From a checkpoint of a small transformer trained on Wikipedia.
Size: 10 layers, vocabulary 558, 0.739M parameters.
Architecture: LayerNorm before each block, rotary positions, no biases in attention or MLP, untied embeddings.
Training: a variant of SOAP for these matrices, 2242 steps.
Each number is 128 + 24 x the weight over its row's rms, rounded and kept within 0 to 255. Layers, rows and columns count from 0. Numbers have three digits each. The size before them is the row's rms in percent of the matrix's.

# q: layer 7 attention query, 96x96, rms 0.155, rows 0-15,32-47,64-79, columns 0-95
# k: layer 7 attention key, 32x96, rms 0.137, rows 0-15, columns 0-95
q0 086:164108124155102127119133092178140095115120119166126164166141124127136108071139088139143112091127167134139144189155161142127131108074147098128125108110143170112130156132118154138146116107092135103132128122099122129145116188113117113145113159121108107149153149080117143147140105103140161114
q32 053:110102124144118114129126156120150145105109129094156146132106117167100134142139117131175100099105100128155129150150098148155096116106139100120155140124145167140067150084119123142113112107112082155140107119167114145181094199112109122135150175120146113102137152124080122126143136105109119130
q64 077:113124140136148118119142108126127119150141159083137133109155134103147129138097106153097166116130130119120145167166112158102123136098131111089133173059143113089120140162120123135179121097082109154140103146130140121107158132122130113164135125129146077117089119113099087193101128155136129148
k0 057:112142168108117130097112179097115085107150154119137111102083125174145122114124156140131131110146115128115107146096113157128110157168144149137155133193126101100081108103129136104149088144152104094140147126124159129149098126091101139127112097125098115171135089135114134126180128109159111135
q1 085:146079135125138144140133081178116118147128141167115142117128088128123114125158083136121155101106139138119132137130140152105165125097140099124094097121146153103113137120120127097172117101096135163100132113178122123144147185121105094107105176134135138146161122093095141156117177145142126082
q33 088:116145099147151128126123130132104172135132130128167145133132117092119087108156106159096115133099118128140156125157110111086147123082110101192089123135147153137117143135141125119128099126134098182126142119139165108129157154070185137127132112111139116112162126137137133141106145187148073122
q65 081:154108065112089148152155089179180132134132095129117116125145155106145139111135135160097135153071127120137126134125128168083095137076135131123115131116149162115129123143143141168165139138113101160127125121125117142101144170123146128109105153110144151110150144121101094145146150116109070104
k1 111:148136126114147126139110137114127157092137143150172103117150124142154099130163138171149133198135146136139153100165127131169130137115112142118097072101150199138113157163104111137119143127096170177109142101155093121132156140141133106115145110118134118142099130098173107137117141159134119149
q2 083:161151124136146119161112132135183129099124094078118136144154128154104138096166114103170108117128137118114132165124120091097122149140121094133074117067149109127137098144109160151088122109112190125143131101143110104154107118114116095144151097116139097107153154119118092160139116116157141124
q34 084:164072136087125097123109099128125102094158161155174131123120144159148089167145112145114135131095148126137122119114113156128115100110129149111107136116155135109113120165141086126150088156103064175144123160152131090149148130170157106127095123105107111156107109131137156125134126166141147135
q66 082:120176142131132139180108116111160121119108105139146114108182108120113105137118118164123130145138129111100142106168149118151122089134124117093127147130153172180090171112105104116116149115108099117139119202111148139110131145151177124144135131092146148106136144117102119149108100180097116115
k2 096:133090126123154121176162176104135133120094114121101136113078111139115082103137108117137143156149143145103152125124119118116161142134108119075156149153159151103141133133124156112152109102159140151114108117122096170105079127136119143166131123120066108142106147108127143104140162107127076088
q3 096:146090098168138137114131108155146136129072124119144140124120128103132181110111127147095119113120110115122153114164114138148127084132133073158087141100106151126122120108072162116135101080090114127137137123089116179107141133141135129129079140136148124071130131083102097157124145119144129150
q35 095:150090116134120096164161113166141169128139143170116164117149148095135126112140100169137133127125179103129124107149073104123137124080158145075145100159106164102127190124123129097132126122144111133111124114124101135125079107165134101118101104127146138129127146129162119166139129104097112110
q67 117:137073116103100139146164121153158138133101145071134133124171133104128144132093137161173075155138140145138147143144081137095096121104102091152114136107135133139171152161113145135139145138097141132154084139132111157116181170153126102129103108128124133123133129114147085125138167157146115129
k3 098:137094145140088122102140099122104126113114137084129114128124111127129119160137095094146186110122117131126156138113151184142109148132137089130114128136148132148105129114125113201148148109085130139153155087154134120112125116126162119090085150122125076087152068132122132157105115108149098134
q4 095:207109093136128133121143120141140128124086117126122115158125134136094134098191122135141096107121160101153155159161136157151212149138152117126125123115109126123127141105122147154109123116095154159138123120117097143116081132139146114090094138131123125140120153114150151158087088092117134154
q36 096:161135160150138164121122117093118149131132122090112106120140088093110129168164115117131115101150132116151168095145141145169072092121132143094140190140164167143075159135099146125128156134108133134135098108120106112112140140166120098105123133167106144106132143111084101128136103148120134096
q68 112:126067125131096123143112103136146148119142162148091109081134168072141154102120114142160161169077113125155124121152105170112155173105078106089128122123147154170152136126136129113125112124111142141109127141126105118075136128163158136142156132113151150118133154127141132154098135109168120125
k4 091:105117152133125120123107116154137126115074154139140117111102114121145137120163142138106108149190123172111097104140119162103149111101169138159082115155128133126130106163148109132109100159140150148113162107114105092130140111081137111194110096131111129126143098142110082121153163154088151146
q5 109:111143195117167124128126169109122136111164179120132103119133109094146119152090167145116067133092149149103089119110120109134117149138126141133161112158098101128128105099128093106144145124174121109100123129169162158132132156161096117156136116104115142127111128144131148071127099119138126097
q37 108:096180100131144142147156127089142117105113103092121142148131173134162132124100133162133146118136123118149118181134166105139130120178132157136124137122067092116159101139130116140123172145123118080140116148125155143105147113122091178128145179143105113134147113135118135107140106077170123113
q69 122:079146126131148104077150155125093093126112144158155164132116173158114101149098134108153149122117151135146104126128110136150128156126089133156122094148120102099109092127118132126129131116175108102141100109123176137130079097107136184173137125110132119123150129142134133146147112119154189167
k5 090:100123133140143096112129129125105122118133172110133105126103084120191130158162145130143132147172116164075128104120104162126134130142101118135123095133150150113144123157110107128083112121163185096122168098148096136139134102140173129164142135128107143170118096101162098146152118128082116125
q6 107:140134128057136090136112129138171137124129105119143075136133126131142155133090161098147117119120145111132168112123158145151141121170154154132152077094118146133172139166126099138113133106119145112105116150085120134141157139148072170158126142121160159129107156135120133103116122119076131169
q38 086:133151144134129105131109125165165082093142111132114133093066098105096144106113119149142111126140125127132149143085119101093154120135160112176107114127137162135135107168129119097143173114168128090117118103138089105165155145120156137117110107139126139140111182149093162111142090109160149145
q70 114:121090082100129113157136168179190139145139122141157178086148120133154131138123121131132128137152133158084102110142120148101138116127099097102159101128132089124148115139093114079108152125127096100153146113106103147115083108151145127134117094175148135163110102157141108123152158121132123125
k6 102:123105112102127147110117139162153140123125148119125113154128109150109167149140126167120130149149182130140140137139120118171166119110172116087095088159129148127165120148086123119114132083095149151131115116124120091123144133131153144151083196108161114104109126054114147145108146124119120152
q7 093:166123118133137143174134136147118105136103141096158130179141117175137130126109120130115127142105163127089127134115151148148092154100142155130173123109110176120097137072101156113179108091154150123173115143102156116136100138124154109155150136115155133073153110096092115120122140110114103121
q39 103:126150084134136114153109123150119145146123092110121111137091133141103098108157105109101120109111120103112150133143174105107166122093116121153123076167106135095132122104129128161108152092132155137179192133110088162154117141110144150117099106151100101127146101148171123161151122144109103095
q71 106:121127129148119156084129106137117133133163149157127155111091119108080118092145133086116163178143136158111125157143120114120145138119159131084130070109154134145101129104138129122142165075115131109140080117154094132149124122157122116175131161107180126118184104132117140148112096106129115124
k7 091:138109141159138130103151104061132161170140157145103153147168122145116148096117135134122136095157094133163147143114123147106151102117136157161101162111114085109157168147116172111103084127102074117097139135111111122136125144115104115100141090135130103164123110137152100129165126121095104112
q8 129:168126131151119112124162095145146113139102109131122155124145129140126131090159107127144124097135153130132137171153164172118142112070137122140104093096142168139108150154104145161138108093070097118140128105103147147135092176128109112123126150127148119145178108096115132172139137082171131108
q40 064:130126166113116124097141153094138137173176099139157119132102111110100125103123098148170088127104133156150126124088157114115102144076134135150123123136112144163128149107108112137079132093149137137123131114170092102167109115122142137122115182149170122113108104140129144086108113105088084110
q72 106:138158165108107110101143099090153098176148124075119126094130149143145122094112116152128137132088150142153143111119148139077142132093147130156107117141119111110113102150127145168175134128076114155151117157131110143101129167111107120086147117099162110138120136098126130138172136081171124140
k8 082:139119139140145139144133096137153151148122125131118138175142113136133146124136078122152136193116144146131151085133100098144104071091171123101094141128136170170154119164091123114133141100125094175111125142129132135108134085162131114139112122142158104076096154123128100111086148153136121141
q9 092:126124080100117112101106116158130108112131105159136141145127166113136119139087115171120118167070135146150112136135146131086102122119151163129146162168101078131156152107139098110123144146157118129141135140133121190117136124141125155166126099084089129140105158098110156129168095100114128156
q41 084:106182129119150121136092147094166119147121074106104138112118125190142139135121113117129144114105135110127115121118168140122154096145120117137143102065109093168188127142123148120135132119159112112133124143119161155139127132133072117124134148103123115140128103137101138119173129044129133126
q73 117:114115162167161085112108146121132146133138142107167150092144110117134086157122101138134114115129156101120127164142110116123099130119120162168153152106126075124138139116137127086112106098158127153118164092110181145156098109084124115186119107134105107154129089166129097136122118122149099100
k9 077:162132118110138125124134169107118155117162132088123134147093152097088179142129145087146106129151076120096114125163091128133140160146126140124128158106117176133124097095154147109123098143105164099114183145124117142121114094116129119169118123138151167144105118192148146149121096137118110113
q10 095:122141148107146157145083167056131108154151139097173112111124095125151131144118105120121137158121142102126105123112106104163108115176121135121136122129090102147162097138110131098136135114199135114153116152134155159123120149118151147137154123117132140130118118149120094110179091083172107112
q42 104:107160129112176087149139101122138132117113132119160159143138150163120111116101112151096139091093138089157102121126099095112147135156116141135127127116116103092108104180155103144142096127114112158163121146131173142122123112136146211166153110132138129130149100135115158103149103123172113100
q74 091:109146097124148119137126112066097150069098145129134177121110102105116095131124128104144152118106148135200114132148111129085125136112124123130143136161136118140130126132142098089134175125149138129106097172134120116136130138131110143141150117116074108168134155172142154116173081131115164120
k10 109:125131114133174121160135136125131106125077155109145166104138136138095140142122132116142123098136127159117123130109148113075119130155098184181162106098082085115122095094123125183134125175141110099085086120103128131137141134096106154140118098113156142125136143125082123117132102128121148164
q11 079:107126132101145134117133157098087134178081118133152155132091148144058121130136103152112093122107096106112143112125165120118159123160148156117157123134143106103177153159131165103145089165132147120134129131087141119105092140117108114108084097139109096140090102120134164119150134105120113149
q43 095:102136139145146105149104114131146130151105104131162139114130131168110093105130123144158105128139110107128136126126097108088090123133117123123124194193131124103103096096124152164155163133153124097137156118095115136150113137098130155122130075149122114104122112149080136089189120173127151109
q75 099:123145152135104092094104102136108134122126138134085099128097118106138147146105137114111186122083160142157126110112122120146135156139128135137117143138095117124168184142152143135094126148108156091108160135188163141146135111124154138108154183102127173154142111132164137077120105136138134091
k11 113:119109109152098160142151175141124094133129180107130126133138123092134111143111150086140151088146115104109149144098129118102156115119089137095103136129138124173117099141133088087126110138114128083150164159118126170202112131140084138101145115091099121148149126141135151128125138115123089094
q12 079:118107137120118112151168068119153074169133156126140109126149116069126149122109147152172129143145137093109115166084130144143117154100107117121111101143121112091141143150136108088132135163129109144131130143093119151134123106146169160111112100111114152146101119159129209127128118119110128161
q44 088:120128116133124149126094180138148096154110117161082153101106064087128121144145161101113121136109128161123133127105151109084122087120106115157127104148132122133121139091151127144140100133106150114136127115118125138113145196126152132148056094139124131128179111145119081106102128145148123138
q76 092:127158134102150093117117176081088143142124087119128126185094138098135150135130115102096155114118169102126158135147127136133139127144124082108150136152125162136127107095118122111170155098139151137139134131111126117125182134118140109159127145167147114137105124185130130072114129109128166074
k12 113:138131140126096134140168139114126143133151152150152136175094152104129094129100128092085131083139130098083088122096140140105120119143135157109142159117123072105129117084094098130116126120145148119144155131102145152139171110110168159186135145120116130121140092161145136144158095103147118169
q13 069:139124065162147132155129096140099125117105145125131081158134131066084102095140103124116108128113148137127125156138112184102084162100123159127106134108116104101124115114085142098121105158156104155127149126160137155123125097155134075124097123127135103131129117084178131124148136115143119142
q45 066:116173075100133123125097145142180134141115080110120138134137126123143143134125121149087126137095172127151133105102123110097140116147147107108152129133108147139121195139126127111127135147112141125097127107118099124073161152136151146118090112174109121102134118096145071101103132074144142088
q77 088:109148097113122107140146137083123127086156142154138122124135103135124159157066111117107146159100124129136104136166128116140104096134102089111109170132132110134125151116100119122126169089144157161129128112136135136089212093133115112125121167139104118101130144139151104117082147164154146092
k13 164:142144116098136134147079101157148136160134127171135111110150107187136127081133103142161122174099162139149161123148128121164135117081145103104087141126125152119119154193131110150159124071109121142119119119148131143092074095135141107120162117142115142116127112086131120127102132120125113121
q14 105:146091121135117128111107147180137111134155156113102160122145115123075144146152101119166078103123122142168111165102156109111154124120180122145142110138146154138147116137176122141151090091114138175086130120133134126118113165156105072114152158119140147140093115128115144158096137128107126098
q46 102:114148139121071119162091090159122151170088130135143115110119111087129128103083135106179115119168100144114129114141157128165161095124158117128135143133097161114145135173139100087127115130127142115125089162076127114139122118130118119150130132136123197141141146129193114137127141119117124136
q78 109:131112070153167114176147116160112133142074141116103134144137164143164137106151144124104104111123144147145144148124084130130134139126102105162076109128093141125112107134088115115123108128155181110169137087150084149101117131126097121141162122142176125143136155122168122122100140160129093113
k14 091:154176105101117126177150129125121130094151143092132073130128091116173184144146131142130130114124138133115132133151152106112114152124109142106132121078119120111087114157122136091101135103139093092178132166122174129138124167126122164115150161113117140135119135100160108118112105162098120174
q15 099:091152142105098134099123110102156101125167089135167100142133109193158137122123178085120155113120134143087135094126123062118151160153130138120110119139124135148117107148126093157096154098090114137133140119168088085164129095167124155134117110148119124123111155122111138133150138143116119133
q47 083:147145124173138102125120142123126167089109125143093098126162128127124136152119157134135149148167138128103182133143139123116160103142087146104185127120142095167170131116118138128120148209118128122099132134138148124125145138150096091133125102168128136106121090169171132106084133118129156100
q79 124:138139119113120141092127115107120108108085171131146149123137135118131092069114117161082094138144151141156129153130115093108141106138127137153154140151123081128166152132110163125149116104134115131165107138128096082143122061119106128158121145162166142119081159166125123150105150146090158122
k15 100:137175185148144150162124131132104102141108110157109106157127123106101137150148076156088135146094133094129159115140144133128078196144125167139107120158101168107137136145127148110088101134128146164135152101156140156108128134094100106145118130115104109142134108095124089140138126096156139123